Each number is 50 + 15 x the weight over its row's rms, rounded and kept within 0 to 99. Layers, rows and columns count from 0. The size before them is the row's rms in percent of the matrix's.

# layer 2 MLP up, 768x192, rms 0.117, rows 368-404, columns 96-191
091:40 53 33 76 42 86 50 54 26 61 39 37 42 52 43 41 74 65 52 40 35 40 36 62 59 47 61 47 43 45 47 71 54 36 34 55 24 19 30 47 31 43 58 67 46 66 45 62 55 42 55 47 37 41 47 47 80 78 37 64 33 64 52 25 47 31 46 50 32 48 61 56 39 26 69 37 25 44 62 54 59 32 57 69 64 42 42 47 64 54 69 45 44 30 64 63
090:32 54 31 52 81 40 52 77 61 46 40 73 46 24 47 53 30 17 46 36 42 55 43 32 27 61 46 51 38 22 71 49 41 48 34 85 49 39 67 33 58 45 83 62 55 56 73 37 46 46 36 28 46 50 57 40 26 58 47 65 29 53 57 69 48 31 28 56 60 50 42 54 38 38 46 52 59 42 29 26 50 34 61 43 61 35 53 68 74 56 54 31 46 59 76 40
096:46 44 40 58 50 48 77 56 29 62 68 56 54 76 29 38 16 50 40 55 32 56 50 66 69 67 65 63 26 36 52 44 56 32 66 32 55 51 58 43 53 62 43 39 56 59 44 37 35 43 48 66 57 61 44 21 40 50 27 74 55 66 42 54 45 48 18 35 37 33 56 55 54 50 55 61 59 08 46 68 60 66 65 43 39 45 37 75 36 35 68 42 51 46 59 48
096:69 52 61 46 25 58 47 77 56 68 41 80 52 99 65 62 49 54 57 47 45 64 30 46 35 54 66 73 54 48 58 47 34 43 71 61 37 52 46 31 61 51 59 78 10 55 63 64 56 33 59 36 53 65 61 52 43 52 54 45 37 47 40 46 78 75 35 60 45 51 54 55 39 73 17 49 18 69 53 49 72 02 31 50 48 38 26 54 41 35 50 23 56 37 51 66
098:05 31 46 48 40 36 30 48 36 41 22 51 19 33 51 39 65 45 43 66 76 45 61 64 25 47 66 63 48 30 59 61 58 15 55 50 23 56 37 41 53 59 26 33 50 50 55 48 62 19 50 72 70 35 47 85 65 49 53 27 00 64 53 77 52 51 56 66 47 42 23 44 29 72 68 25 65 58 56 53 56 47 46 29 56 25 70 71 45 39 51 64 42 54 54 68
110:45 15 50 57 27 38 57 49 61 51 52 78 18 60 72 31 53 75 79 41 39 73 58 70 50 40 30 57 51 43 77 72 40 49 53 59 19 76 43 50 38 54 49 38 52 54 52 43 37 38 53 65 51 38 41 36 86 72 62 79 15 68 63 52 68 65 61 42 57 52 41 41 50 80 71 51 41 38 51 61 49 24 77 61 43 45 53 63 46 30 15 56 53 52 45 31
096:50 34 54 36 65 50 50 41 52 38 65 36 49 45 30 73 51 42 42 12 50 37 49 51 28 63 50 44 64 34 55 41 49 80 65 32 66 52 67 36 70 51 25 08 30 73 67 50 45 83 62 70 53 55 65 41 33 60 64 37 56 62 60 57 21 57 68 49 78 49 52 88 77 45 60 40 97 40 22 28 83 57 56 72 61 53 34 50 55 42 68 40 32 65 52 52
102:49 48 52 42 39 29 40 35 33 92 68 67 54 64 32 47 47 54 71 52 50 15 51 57 59 32 54 40 47 50 58 33 32 51 37 49 55 19 38 54 35 19 37 45 53 60 69 86 65 35 22 45 57 48 34 52 32 56 49 21 23 40 43 27 70 69 36 41 90 57 71 51 56 48 15 31 23 73 47 56 34 46 53 68 61 45 39 56 42 65 65 32 45 64 35 43
100:38 30 50 48 27 45 39 36 59 76 46 45 50 66 36 65 71 43 44 39 47 48 48 39 55 84 52 62 46 24 38 30 61 42 69 30 50 62 49 67 73 41 61 43 81 52 43 57 49 55 72 74 62 34 48 36 51 58 41 49 50 37 67 69 55 42 31 70 33 27 66 47 37 68 55 48 71 46 25 49 62 59 36 59 36 53 48 80 56 57 43 41 70 28 37 37
099:41 17 73 57 44 43 50 61 54 72 38 19 55 86 64 68 56 70 36 62 42 80 52 42 63 53 61 59 51 53 54 43 37 52 35 55 64 75 63 33 53 23 70 38 36 29 57 45 43 44 25 52 64 88 64 47 47 75 73 74 59 39 54 40 56 59 40 51 57 47 61 34 42 31 63 49 58 53 58 66 62 72 40 44 47 39 62 57 81 45 63 52 60 56 70 58
112:64 39 29 37 56 72 47 53 56 47 70 66 79 50 53 46 60 71 68 32 31 58 62 64 53 45 72 79 38 54 52 51 57 53 44 16 56 69 32 77 70 68 31 56 52 50 59 18 59 22 37 55 60 39 49 41 49 36 39 66 46 65 60 55 46 45 51 53 45 16 44 38 65 41 44 42 48 47 69 50 79 57 38 26 42 43 24 50 74 55 49 73 66 35 58 64
092:49 57 49 41 62 46 21 37 45 56 47 68 35 80 33 39 53 74 45 36 43 27 71 56 42 65 31 53 64 54 39 48 32 74 52 58 64 55 66 68 30 65 27 41 25 45 56 48 29 53 49 59 52 31 54 39 33 44 62 30 35 35 43 62 44 57 25 38 72 57 42 50 43 31 50 62 44 57 77 17 51 65 61 44 62 47 36 32 73 45 62 64 32 22 50 44
106:20 41 51 58 56 40 57 39 69 52 37 43 64 39 57 38 68 77 51 66 63 53 62 53 30 59 52 41 39 69 50 55 59 27 66 30 38 72 63 82 22 29 33 46 59 71 60 32 49 51 61 48 56 27 59 58 27 58 30 35 73 34 55 72 62 34 57 77 46 47 13 53 40 49 43 38 12 50 66 56 49 53 46 68 47 46 39 63 64 63 37 30 38 49 60 59
094:22 75 39 49 60 55 44 71 90 64 48 55 57 74 27 47 63 49 58 53 29 73 63 42 73 54 46 53 59 42 45 64 62 69 68 59 79 31 48 48 54 55 37 35 54 40 28 57 68 33 38 46 55 50 50 14 19 30 45 45 23 54 35 49 41 58 46 31 63 55 79 50 00 22 52 55 56 60 47 32 56 40 55 39 44 47 28 30 49 26 41 40 31 53 54 36
104:35 45 37 20 77 82 41 26 58 32 35 55 39 34 73 80 88 78 68 20 73 37 49 22 52 50 59 52 39 44 62 48 23 51 35 37 42 34 73 54 68 33 41 69 65 65 53 36 30 62 41 48 80 71 48 69 59 27 64 53 33 35 45 41 40 59 56 44 24 40 27 53 47 63 41 47 44 47 46 54 59 57 39 71 49 57 48 56 76 74 58 52 47 18 65 46
098:32 56 40 14 47 47 65 32 70 53 66 45 35 42 58 44 55 37 71 51 88 38 37 44 49 36 65 30 49 28 77 46 73 27 54 58 41 39 57 47 81 48 81 31 37 24 42 50 32 37 56 53 50 77 81 66 60 65 54 55 31 65 34 57 52 66 49 61 23 65 61 67 53 64 57 51 63 21 46 63 45 52 50 86 50 61 46 62 65 56 52 38 66 41 40 85
114:25 22 65 54 64 79 60 59 66 62 47 46 31 58 47 52 35 39 49 66 39 45 44 32 34 57 49 55 42 58 32 59 45 52 54 66 53 66 50 30 75 54 31 55 19 56 50 29 65 47 66 45 71 52 62 31 47 47 56 60 63 52 35 81 47 32 68 51 75 26 55 54 65 61 32 28 24 70 31 59 45 33 61 47 46 23 46 60 31 39 45 40 46 69 25 54
104:58 20 30 41 74 43 63 36 55 59 54 87 42 70 44 46 29 77 50 31 24 78 30 52 66 43 69 51 39 77 42 37 38 36 51 64 54 81 51 50 43 60 23 31 46 55 58 31 60 59 79 73 56 45 38 58 36 60 66 56 51 65 86 68 21 67 59 77 58 44 52 24 56 51 36 61 34 75 61 24 44 65 67 63 46 78 35 56 70 64 48 66 41 47 49 71
103:61 36 45 33 53 54 65 38 45 58 47 36 64 59 47 50 53 44 70 49 66 92 39 53 49 56 47 53 33 69 37 29 50 41 34 39 48 34 60 80 59 72 27 53 31 26 57 55 38 57 60 33 61 52 56 52 54 92 47 71 32 72 56 52 54 69 59 60 19 53 71 62 36 48 35 31 42 48 46 23 54 61 23 79 41 18 62 64 50 65 60 31 59 71 61 43
106:46 62 78 84 66 51 41 45 44 39 34 25 29 44 66 68 64 49 45 31 31 45 64 40 50 54 48 41 53 49 63 38 60 55 57 49 50 78 57 42 64 43 69 40 52 43 67 63 55 10 67 38 61 30 60 58 24 73 55 36 56 50 46 75 17 64 43 29 33 37 54 48 66 39 70 26 31 46 67 38 51 54 35 63 41 52 76 57 13 42 24 39 47 59 50 46
100:06 65 29 44 39 53 62 39 27 42 00 57 71 73 31 54 52 64 58 51 66 69 62 32 80 72 65 57 22 50 44 53 66 52 51 53 34 31 33 44 35 57 51 62 60 60 62 47 59 60 72 82 49 57 37 48 40 40 66 45 39 60 69 60 33 53 59 45 31 62 47 35 56 47 56 31 41 47 49 55 62 42 56 47 68 46 31 56 48 36 56 53 46 28 29 32
098:52 61 64 54 59 58 45 46 48 44 36 30 37 46 59 51 48 93 61 67 62 45 39 34 61 66 46 63 52 82 52 54 52 86 63 58 69 39 51 72 61 41 80 58 67 54 66 55 38 35 53 90 37 79 51 55 32 59 62 49 27 52 41 66 20 48 63 79 37 60 40 70 50 53 44 47 65 54 57 47 37 74 27 41 35 55 57 32 31 43 38 52 57 62 46 75
105:58 49 29 43 63 43 42 45 46 39 82 46 31 37 58 65 62 50 59 56 49 74 63 34 58 44 31 57 48 43 58 69 30 35 40 61 57 53 60 48 64 54 57 38 35 65 69 56 37 39 57 57 67 37 59 11 53 74 30 62 40 53 65 58 39 47 26 38 76 44 54 34 35 33 49 48 69 40 65 59 65 50 25 51 41 61 30 63 48 61 45 49 40 63 20 57
124:37 51 65 58 37 65 22 35 56 40 59 66 26 94 66 57 47 47 60 34 54 35 37 33 60 28 58 53 60 42 56 69 54 53 52 73 44 66 52 40 60 53 43 66 41 40 56 63 31 23 52 64 77 41 51 40 49 81 42 65 60 56 60 50 62 37 72 46 54 67 50 34 33 46 57 54 61 67 77 40 51 58 54 47 26 54 60 58 58 47 40 55 14 33 21 26
101:54 41 49 21 41 39 42 61 43 59 68 41 29 43 57 41 60 50 20 59 56 45 56 12 51 44 54 31 56 71 69 60 66 48 81 42 55 38 52 39 65 53 59 44 46 71 56 54 40 69 74 36 72 56 62 45 25 52 46 56 49 61 65 55 73 46 38 22 63 44 89 60 42 43 41 47 47 67 63 24 52 54 64 49 77 36 58 54 30 54 77 60 46 49 26 69
099:77 62 51 72 76 66 17 39 60 53 74 53 12 53 37 52 52 55 54 37 55 69 15 48 52 52 51 65 64 48 55 45 71 37 50 46 70 23 29 43 69 52 46 46 09 49 35 19 54 30 62 60 71 69 64 32 59 76 51 79 53 35 51 72 35 58 54 56 65 43 61 50 58 40 41 56 34 53 52 31 32 45 45 41 61 31 15 05 41 60 47 85 35 62 52 70
095:53 57 50 54 53 38 56 70 44 31 41 35 47 47 32 74 51 65 62 17 25 61 51 58 67 52 71 63 43 46 42 44 67 51 39 78 59 62 43 39 48 15 47 49 59 64 65 40 45 43 29 22 48 63 18 36 32 79 45 39 73 87 58 57 43 38 34 42 59 46 62 52 40 43 43 36 40 47 27 03 25 39 43 35 58 57 70 55 62 73 28 42 59 55 52 58
090:23 30 59 67 58 65 64 50 61 55 70 64 52 47 37 52 61 40 42 46 51 51 33 40 69 50 57 45 24 33 28 45 48 64 83 33 26 24 64 55 51 27 30 71 75 60 36 42 49 66 75 59 42 69 52 66 28 61 47 43 57 26 51 64 43 76 26 56 58 68 40 43 60 44 51 57 36 62 55 65 59 47 67 74 55 31 37 73 79 67 65 62 51 59 40 50
107:69 49 61 70 32 60 33 47 74 43 35 56 44 55 44 46 28 34 75 37 62 63 66 50 15 80 70 44 67 84 28 65 69 51 53 18 61 53 56 23 28 40 34 31 70 47 64 55 47 64 65 47 44 65 60 37 40 54 34 53 40 48 44 56 26 51 65 40 46 76 67 43 23 53 42 60 26 54 67 48 43 52 55 45 57 45 86 53 54 55 55 58 44 54 60 60
097:61 67 81 43 44 35 63 59 81 41 84 55 42 49 66 78 72 32 53 59 54 37 49 30 46 59 43 55 57 73 50 37 29 82 59 63 57 60 72 35 30 54 31 42 24 18 42 51 48 61 46 57 46 28 53 32 49 39 60 41 56 24 22 40 61 69 70 66 48 44 69 30 64 61 38 55 59 80 46 40 40 57 56 46 50 52 65 41 74 42 82 29 63 71 38 78
099:60 63 46 68 64 62 43 43 40 29 55 43 56 39 24 52 61 37 38 37 48 78 49 34 56 59 70 44 33 47 53 40 44 48 50 32 52 50 35 58 41 73 50 71 50 50 42 44 64 57 37 86 45 76 86 47 50 77 40 62 63 22 57 28 61 27 48 35 26 40 37 38 35 53 30 55 06 19 49 44 43 15 29 51 43 26 44 34 65 48 45 46 32 52 49 41
092:47 66 61 63 33 41 59 48 73 41 17 59 34 39 65 50 37 27 68 27 44 60 60 45 48 65 39 34 48 51 41 41 58 17 15 33 30 59 57 40 52 38 40 50 85 64 61 44 44 77 72 45 36 67 26 73 51 70 58 39 36 46 64 65 42 65 63 27 54 50 69 39 41 47 42 51 43 47 44 72 59 57 54 80 50 35 45 87 63 48 44 72 59 47 68 69
087:44 49 66 46 49 73 18 68 37 69 53 48 59 40 27 54 62 40 52 44 31 24 51 45 29 65 38 53 42 43 48 32 43 78 38 43 42 37 39 50 37 69 44 36 42 72 56 36 56 40 34 79 31 65 33 42 65 54 55 87 60 84 60 25 33 44 62 64 40 46 53 32 30 75 54 55 37 58 38 45 50 62 61 35 66 46 66 34 59 34 62 45 69 51 57 70
100:54 42 46 53 43 61 34 69 30 33 46 70 07 27 60 42 55 52 87 29 44 71 44 68 44 36 75 47 61 60 71 54 49 58 09 64 67 73 55 57 45 34 26 54 71 44 45 32 61 54 58 45 58 54 40 50 38 56 35 62 53 54 57 68 40 46 52 47 05 43 66 20 22 45 62 57 55 27 49 45 51 43 66 57 46 36 44 22 47 31 58 44 40 59 29 32
094:60 57 35 32 29 71 42 40 40 31 23 81 43 87 62 93 60 60 55 68 44 63 61 17 58 46 69 73 49 78 42 85 48 33 35 50 54 50 34 42 19 49 48 54 55 52 38 58 58 19 46 60 36 38 43 39 46 42 49 54 40 62 60 46 37 59 44 40 30 39 42 52 29 50 54 45 49 40 70 38 33 45 50 63 54 64 30 37 32 51 51 64 27 65 25 60
094:66 45 58 54 38 53 55 20 27 68 49 36 78 42 56 23 61 49 58 36 45 45 58 58 56 63 78 68 43 85 58 57 61 25 57 79 36 29 42 43 52 65 62 47 77 50 51 45 62 61 33 46 71 52 46 34 41 59 51 71 22 54 37 34 55 64 51 66 59 57 02 56 48 52 57 44 29 48 52 41 62 35 37 35 45 60 22 43 55 38 55 42 76 63 33 35
105:48 36 62 50 46 42 30 32 51 61 61 79 49 73 65 50 35 70 28 73 65 48 41 69 53 77 66 38 56 28 64 76 53 32 35 64 37 50 30 58 51 17 55 71 50 51 52 25 27 31 47 47 60 55 40 15 52 39 32 53 48 43 43 84 53 57 45 68 41 59 58 24 58 42 55 62 59 41 48 66 62 60 46 43 54 48 54 67 66 34 56 51 45 58 33 54
# layer 2 MLP down (transposed), 768x192, rms 0.0561, rows 368-403, columns 96-191
090:45 76 58 35 62 52 51 61 57 39 56 53 54 67 50 55 42 46 27 64 58 53 62 69 47 40 12 36 28 42 60 57 51 42 49 71 64 50 64 58 35 44 36 51 49 43 29 40 32 77 61 45 56 68 32 38 23 41 88 69 48 73 37 47 63 62 61 53 67 53 59 51 64 62 61 65 63 59 44 28 56 49 43 34 57 66 55 42 60 26 23 40 68 60 32 46
091:48 42 49 46 37 73 36 84 57 24 46 50 60 54 55 63 39 58 33 39 35 48 69 41 52 55 48 60 07 26 35 50 61 20 54 68 61 49 55 38 64 36 42 61 43 73 62 32 59 21 56 49 61 44 61 68 84 49 52 53 61 70 41 37 27 68 37 64 44 81 43 44 61 73 57 30 48 57 67 72 47 32 41 62 41 62 53 65 43 37 37 54 43 40 77 44
092:39 33 58 60 50 91 78 43 50 53 44 53 78 42 37 42 41 67 48 55 44 58 26 50 50 43 66 49 38 68 64 62 56 53 77 54 48 71 50 46 60 44 52 32 32 59 52 62 29 54 61 19 24 32 38 53 23 61 54 64 54 19 34 52 57 68 37 41 71 49 21 79 46 38 46 59 50 27 83 61 60 53 38 60 31 63 47 36 74 58 56 45 45 53 46 20
108:75 72 69 33 58 28 43 48 45 57 71 56 58 77 71 80 58 63 60 25 41 28 36 45 40 40 72 70 64 45 47 53 54 65 63 42 54 78 41 51 68 70 27 89 47 52 44 60 48 32 40 41 44 47 53 61 46 73 36 57 38 37 50 64 64 33 60 47 35 35 49 47 34 53 45 62 48 47 61 50 82 44 66 58 41 59 23 62 09 46 75 63 71 35 34 71
097:39 62 72 44 61 66 57 78 52 46 55 26 56 47 43 79 71 60 16 46 62 24 37 52 70 33 39 54 72 40 55 84 60 46 64 51 77 70 94 58 45 31 65 35 56 55 50 29 49 52 81 41 43 40 44 35 61 55 35 21 42 49 28 44 38 43 22 46 53 61 62 48 67 52 61 48 49 55 63 86 39 48 47 23 54 56 77 50 34 51 48 47 42 53 50 63
122:40 23 33 66 36 34 34 50 37 62 76 67 55 67 45 40 21 55 61 78 54 37 52 28 81 28 84 31 47 40 45 62 35 56 33 54 47 46 48 41 50 62 63 52 33 50 49 64 40 37 36 47 52 56 24 65 55 54 56 45 63 50 80 30 44 71 45 25 38 53 42 43 36 15 31 59 70 30 47 61 39 37 65 38 47 46 27 35 55 58 45 77 54 40 47 61
096:39 33 69 64 51 63 56 39 39 56 29 39 36 54 39 44 76 64 58 75 54 36 46 20 48 63 77 32 85 47 48 60 34 46 69 42 50 48 31 46 41 48 57 87 41 60 72 66 67 57 42 27 21 55 47 34 82 69 36 59 52 35 71 25 37 58 61 37 68 71 31 27 43 75 26 45 51 41 60 41 45 38 37 68 47 41 52 47 60 54 45 51 55 59 35 48
099:55 62 53 36 53 27 45 50 51 47 42 34 59 35 61 39 55 54 45 48 38 51 74 83 47 17 52 43 67 42 38 58 79 33 62 52 64 64 74 52 41 57 34 75 25 50 55 28 44 46 30 35 69 52 58 38 70 50 21 36 48 53 48 71 35 49 56 62 50 43 51 58 50 58 46 50 39 63 66 80 47 75 34 48 69 53 62 58 37 71 15 82 35 67 21 73
093:42 37 47 64 02 50 44 44 28 47 63 70 68 72 21 43 46 39 15 40 53 68 52 52 40 63 42 58 71 49 41 65 55 69 50 84 32 68 21 44 55 55 37 60 39 70 42 36 71 55 47 29 20 49 44 29 69 43 76 40 58 39 39 28 35 36 71 39 49 44 58 56 46 67 26 77 73 61 71 51 45 37 47 49 62 28 57 33 42 34 58 27 51 55 40 60
104:32 35 55 27 64 45 41 76 48 55 44 24 79 45 68 72 96 80 52 35 37 37 62 37 73 41 41 36 22 52 73 66 62 64 49 61 38 50 60 44 42 26 71 53 57 50 71 60 52 39 36 44 59 22 55 44 58 79 49 38 50 40 35 58 63 63 60 41 59 67 52 42 46 19 76 53 49 46 28 67 53 65 67 67 35 50 51 25 46 41 37 50 51 58 51 45
125:33 63 54 37 35 49 69 37 52 45 50 47 48 43 30 50 46 45 40 31 58 36 43 66 53 63 40 30 84 47 37 57 50 33 67 31 75 45 58 20 41 22 47 33 53 56 18 25 78 46 63 46 47 33 51 49 67 60 45 49 39 40 51 45 49 25 57 13 62 13 36 62 68 62 41 38 66 43 48 59 58 59 65 33 35 35 98 65 62 25 75 34 78 69 56 59
093:35 09 33 45 57 36 10 60 48 76 50 44 58 47 59 35 38 49 57 42 50 55 62 46 45 54 59 72 28 36 28 54 19 47 21 28 45 56 60 68 13 28 60 48 58 70 43 42 35 51 57 67 46 51 44 40 47 40 54 65 55 56 58 53 58 56 29 48 35 36 40 30 68 47 47 48 56 59 37 53 65 64 58 48 35 47 44 51 53 77 55 52 71 39 50 67
110:39 60 71 41 66 60 60 67 61 54 52 45 40 58 75 27 66 38 86 64 50 39 54 46 54 41 73 51 25 48 79 38 40 61 34 30 54 70 85 53 68 50 48 45 45 41 34 33 50 61 50 36 47 25 52 62 45 47 38 66 61 65 83 43 59 35 28 58 63 61 56 46 47 19 46 46 47 91 55 73 39 53 47 53 70 35 38 21 59 54 52 37 58 22 48 35
088:85 45 47 48 60 58 50 26 15 45 55 52 45 24 62 72 53 34 46 65 52 59 61 56 67 61 56 48 20 68 44 18 78 10 31 56 53 75 39 46 16 32 35 39 51 53 61 50 23 44 41 60 37 78 39 57 68 78 55 51 54 42 51 56 45 58 40 56 54 55 35 42 72 64 73 37 37 28 39 55 32 48 26 71 66 41 30 51 20 64 40 52 75 46 43 71
096:57 28 54 30 48 55 38 80 71 84 42 36 44 51 38 55 24 50 64 64 43 39 63 65 40 53 46 50 41 54 62 52 40 78 41 42 58 46 68 50 64 52 38 64 57 38 30 45 41 30 62 28 26 49 73 46 30 74 42 53 47 42 60 60 48 44 50 44 33 62 49 13 56 42 46 44 22 36 36 41 67 71 35 47 45 73 49 39 56 45 51 44 54 73 17 31
101:51 47 56 46 49 91 43 74 42 41 50 75 66 31 49 65 44 60 40 50 57 62 54 38 28 48 45 73 96 20 38 41 58 26 70 37 31 00 49 44 45 48 71 59 43 37 34 39 22 60 78 64 52 64 52 53 57 51 77 53 67 42 55 42 39 65 44 57 33 52 68 58 62 45 72 47 34 48 56 48 72 38 44 49 63 20 20 56 54 50 45 57 29 56 53 42
118:54 35 22 47 62 45 46 50 66 54 49 59 49 35 65 40 51 46 48 49 39 60 43 21 60 60 36 31 71 59 48 55 76 47 44 43 66 36 20 21 45 50 37 17 28 85 46 35 42 59 77 55 73 29 56 74 50 35 34 22 42 19 16 54 76 48 46 47 71 59 58 71 52 18 71 45 39 53 51 69 53 46 71 50 59 49 45 59 66 53 41 67 49 67 40 49
108:48 90 35 37 25 64 54 21 30 55 55 45 58 44 60 53 45 54 79 69 56 28 66 44 54 37 48 51 60 65 57 61 32 34 39 53 55 71 51 64 49 75 63 36 59 33 27 67 71 52 39 60 39 33 71 44 47 29 66 64 48 63 34 48 31 19 64 26 59 39 32 31 55 72 75 70 29 56 57 49 82 70 61 26 68 66 61 54 32 53 43 61 25 67 47 41
095:42 56 63 52 56 27 36 51 28 59 22 57 63 57 44 43 22 32 35 34 26 52 39 50 31 32 65 56 79 39 70 55 35 42 56 63 44 75 24 53 49 73 49 73 57 40 49 66 48 41 29 35 52 52 47 23 62 44 57 62 78 42 36 58 42 43 45 50 73 47 41 50 51 50 58 85 88 64 48 41 60 27 77 42 21 65 58 52 50 58 69 64 52 59 33 51
111:35 59 53 19 43 24 51 28 62 43 49 41 78 40 52 42 65 63 50 59 22 63 38 24 43 50 30 52 55 49 84 64 18 60 50 47 33 64 28 55 18 39 54 35 18 55 52 40 65 47 65 35 43 58 30 29 52 47 35 45 59 74 57 56 67 61 35 71 42 71 41 22 44 37 69 37 37 45 79 66 36 44 40 62 61 56 57 46 44 75 40 61 70 40 44 37
104:55 33 33 33 69 56 67 87 45 56 16 78 38 37 49 47 45 55 61 38 31 54 74 79 35 37 60 41 42 53 26 50 52 73 81 42 67 50 22 31 74 51 94 48 53 57 50 47 31 47 52 56 30 69 61 63 36 19 64 41 58 43 55 66 10 65 56 55 55 47 76 33 52 56 40 34 55 34 39 43 65 57 45 69 39 66 62 75 50 47 58 54 44 64 48 22
094:67 46 38 43 51 53 28 51 37 71 39 56 30 45 20 53 55 80 63 44 50 83 63 69 50 56 60 53 62 61 63 73 57 34 49 52 59 32 60 85 36 56 73 41 53 63 45 42 50 61 45 70 66 44 54 40 71 50 42 41 37 76 40 53 34 53 51 64 33 54 38 43 37 73 26 64 54 60 45 42 42 62 59 51 50 51 65 35 67 42 35 68 55 59 71 70
100:59 56 28 62 63 47 71 49 49 53 33 49 44 44 21 73 67 48 53 39 53 51 26 68 45 64 41 71 41 37 44 49 35 50 53 36 31 74 27 39 60 32 65 44 41 58 39 49 37 72 65 21 54 67 49 56 64 63 33 55 69 54 63 57 50 58 17 51 55 52 45 26 59 71 55 46 49 25 48 54 20 69 37 36 78 36 27 43 48 62 56 55 51 45 60 62
134:58 69 46 60 70 59 49 65 36 38 50 55 47 63 39 43 36 22 70 49 77 34 47 20 64 20 34 30 44 40 43 58 41 49 48 37 29 44 45 50 41 52 27 58 49 42 61 77 51 71 39 63 51 49 48 45 30 77 23 42 63 27 43 40 61 64 43 34 66 50 56 59 71 50 42 44 38 48 40 29 41 50 66 47 43 43 69 52 45 47 72 66 59 44 40 40
098:30 70 62 40 73 59 51 44 54 48 52 55 57 52 15 88 27 51 58 32 44 55 52 62 56 56 38 53 61 36 45 35 71 76 54 68 46 43 26 30 63 50 37 54 45 51 43 58 57 36 57 49 52 67 59 65 69 68 55 60 78 28 37 44 51 47 43 70 34 60 63 52 61 40 50 58 50 32 42 21 27 29 60 54 36 49 17 37 68 41 54 61 49 40 49 26
102:35 63 30 52 43 35 31 27 57 51 32 49 37 40 30 39 69 78 49 30 42 53 69 43 66 50 42 66 51 27 43 73 58 24 38 40 61 53 66 49 63 49 51 69 25 19 35 54 33 56 55 63 59 49 72 46 69 59 39 58 54 40 50 79 25 67 42 62 60 56 80 27 52 53 56 50 34 56 79 30 39 57 65 57 76 38 29 41 55 50 71 61 30 66 38 39
111:36 46 40 56 88 44 31 61 56 41 41 26 69 13 54 44 46 66 32 91 60 50 60 58 55 39 29 24 44 45 81 57 59 68 46 22 57 62 68 46 64 50 42 45 53 41 18 22 32 59 78 64 51 58 41 60 55 39 62 32 37 45 64 53 37 28 42 68 64 73 31 65 38 44 58 30 41 47 53 46 46 57 50 66 52 28 43 49 52 66 45 29 54 56 30 51
099:70 46 57 53 47 67 44 56 59 31 48 64 47 45 15 47 46 53 34 59 54 56 62 65 61 58 54 54 60 32 59 52 79 67 57 67 56 49 24 44 34 63 63 54 70 58 68 55 41 30 48 54 44 39 56 84 53 73 72 67 66 56 56 40 27 57 61 36 68 47 59 51 43 50 40 59 52 72 62 64 42 47 72 34 50 69 39 55 56 25 56 48 42 65 76 73
109:37 66 45 80 58 19 50 48 69 71 53 47 59 47 47 44 59 40 50 70 71 40 51 63 75 58 53 58 14 71 44 57 69 57 44 60 69 29 44 38 61 58 20 33 64 76 48 67 56 44 41 70 60 50 22 49 50 39 37 39 59 45 30 62 50 63 39 31 51 64 54 59 50 54 72 55 75 36 53 78 65 40 55 54 67 34 23 32 55 51 61 56 57 47 30 32
085:73 57 41 61 67 39 55 47 43 44 35 68 74 50 55 27 00 59 41 48 57 53 31 65 63 38 52 25 68 43 64 67 66 45 40 52 15 37 48 62 80 56 96 45 67 31 56 41 51 48 47 27 30 63 54 60 52 61 65 43 57 57 75 49 54 52 46 23 38 39 72 65 42 46 77 48 60 55 31 54 64 54 61 50 31 58 45 60 37 37 49 26 10 45 40 35
102:47 68 38 45 48 71 54 66 59 60 63 43 56 55 53 70 37 34 33 59 45 45 45 48 67 53 71 54 45 34 43 46 70 56 50 53 05 49 44 35 40 25 44 55 52 42 41 66 62 48 56 61 67 43 76 70 54 69 60 26 51 27 42 79 42 32 35 32 33 44 61 75 48 40 34 49 48 61 48 61 30 32 15 52 39 55 47 66 32 43 53 69 28 33 33 43
089:59 37 73 50 31 61 21 68 29 30 77 38 73 42 58 32 33 41 48 52 65 76 46 64 35 29 21 63 44 38 50 30 80 33 64 30 44 45 46 43 42 37 24 52 22 39 34 56 35 49 29 44 36 77 70 72 69 64 34 44 47 54 58 57 50 58 76 60 47 66 39 21 81 40 58 58 44 47 40 34 45 37 35 51 63 40 43 55 64 53 68 28 60 73 65 34
089:47 40 46 55 68 61 61 36 66 46 67 57 52 34 57 69 47 48 34 51 40 66 20 41 32 48 35 56 61 43 41 57 34 55 69 47 33 64 44 48 60 67 63 60 36 27 56 59 24 56 13 37 53 54 22 58 76 63 25 40 41 44 46 37 58 57 47 08 61 38 66 82 61 49 40 08 52 38 41 45 51 19 47 49 38 59 63 69 57 45 81 65 35 58 39 31
101:42 21 69 60 24 37 50 51 57 26 64 44 44 21 55 60 61 30 29 44 54 48 51 61 33 49 66 44 30 58 41 29 47 55 46 70 53 35 48 58 49 30 44 41 41 40 66 32 28 85 59 51 73 52 42 37 35 51 52 31 71 46 44 79 53 36 84 44 46 13 65 56 26 67 44 48 56 44 55 43 40 39 68 43 31 43 58 42 58 59 78 56 50 55 46 35
088:48 59 31 53 47 14 33 58 39 21 45 19 53 30 60 41 69 49 64 16 79 37 50 57 39 69 51 39 46 67 62 32 70 63 45 58 24 63 61 47 60 38 70 46 54 43 66 50 39 70 24 56 55 64 59 53 55 56 61 63 33 31 60 55 78 58 76 36 47 55 41 41 61 52 56 44 60 72 63 62 53 44 44 50 66 30 62 52 58 56 69 36 35 58 45 56
093:73 45 32 74 54 50 54 62 61 66 43 65 45 46 52 48 45 65 63 67 56 50 53 60 56 46 30 35 58 43 53 40 55 79 38 40 15 38 50 31 55 45 32 62 30 40 74 46 54 47 74 56 74 37 62 54 39 20 40 52 45 68 69 74 49 81 54 40 71 25 71 71 46 64 49 45 51 46 36 80 34 50 56 64 41 40 47 56 34 47 40 23 44 06 53 31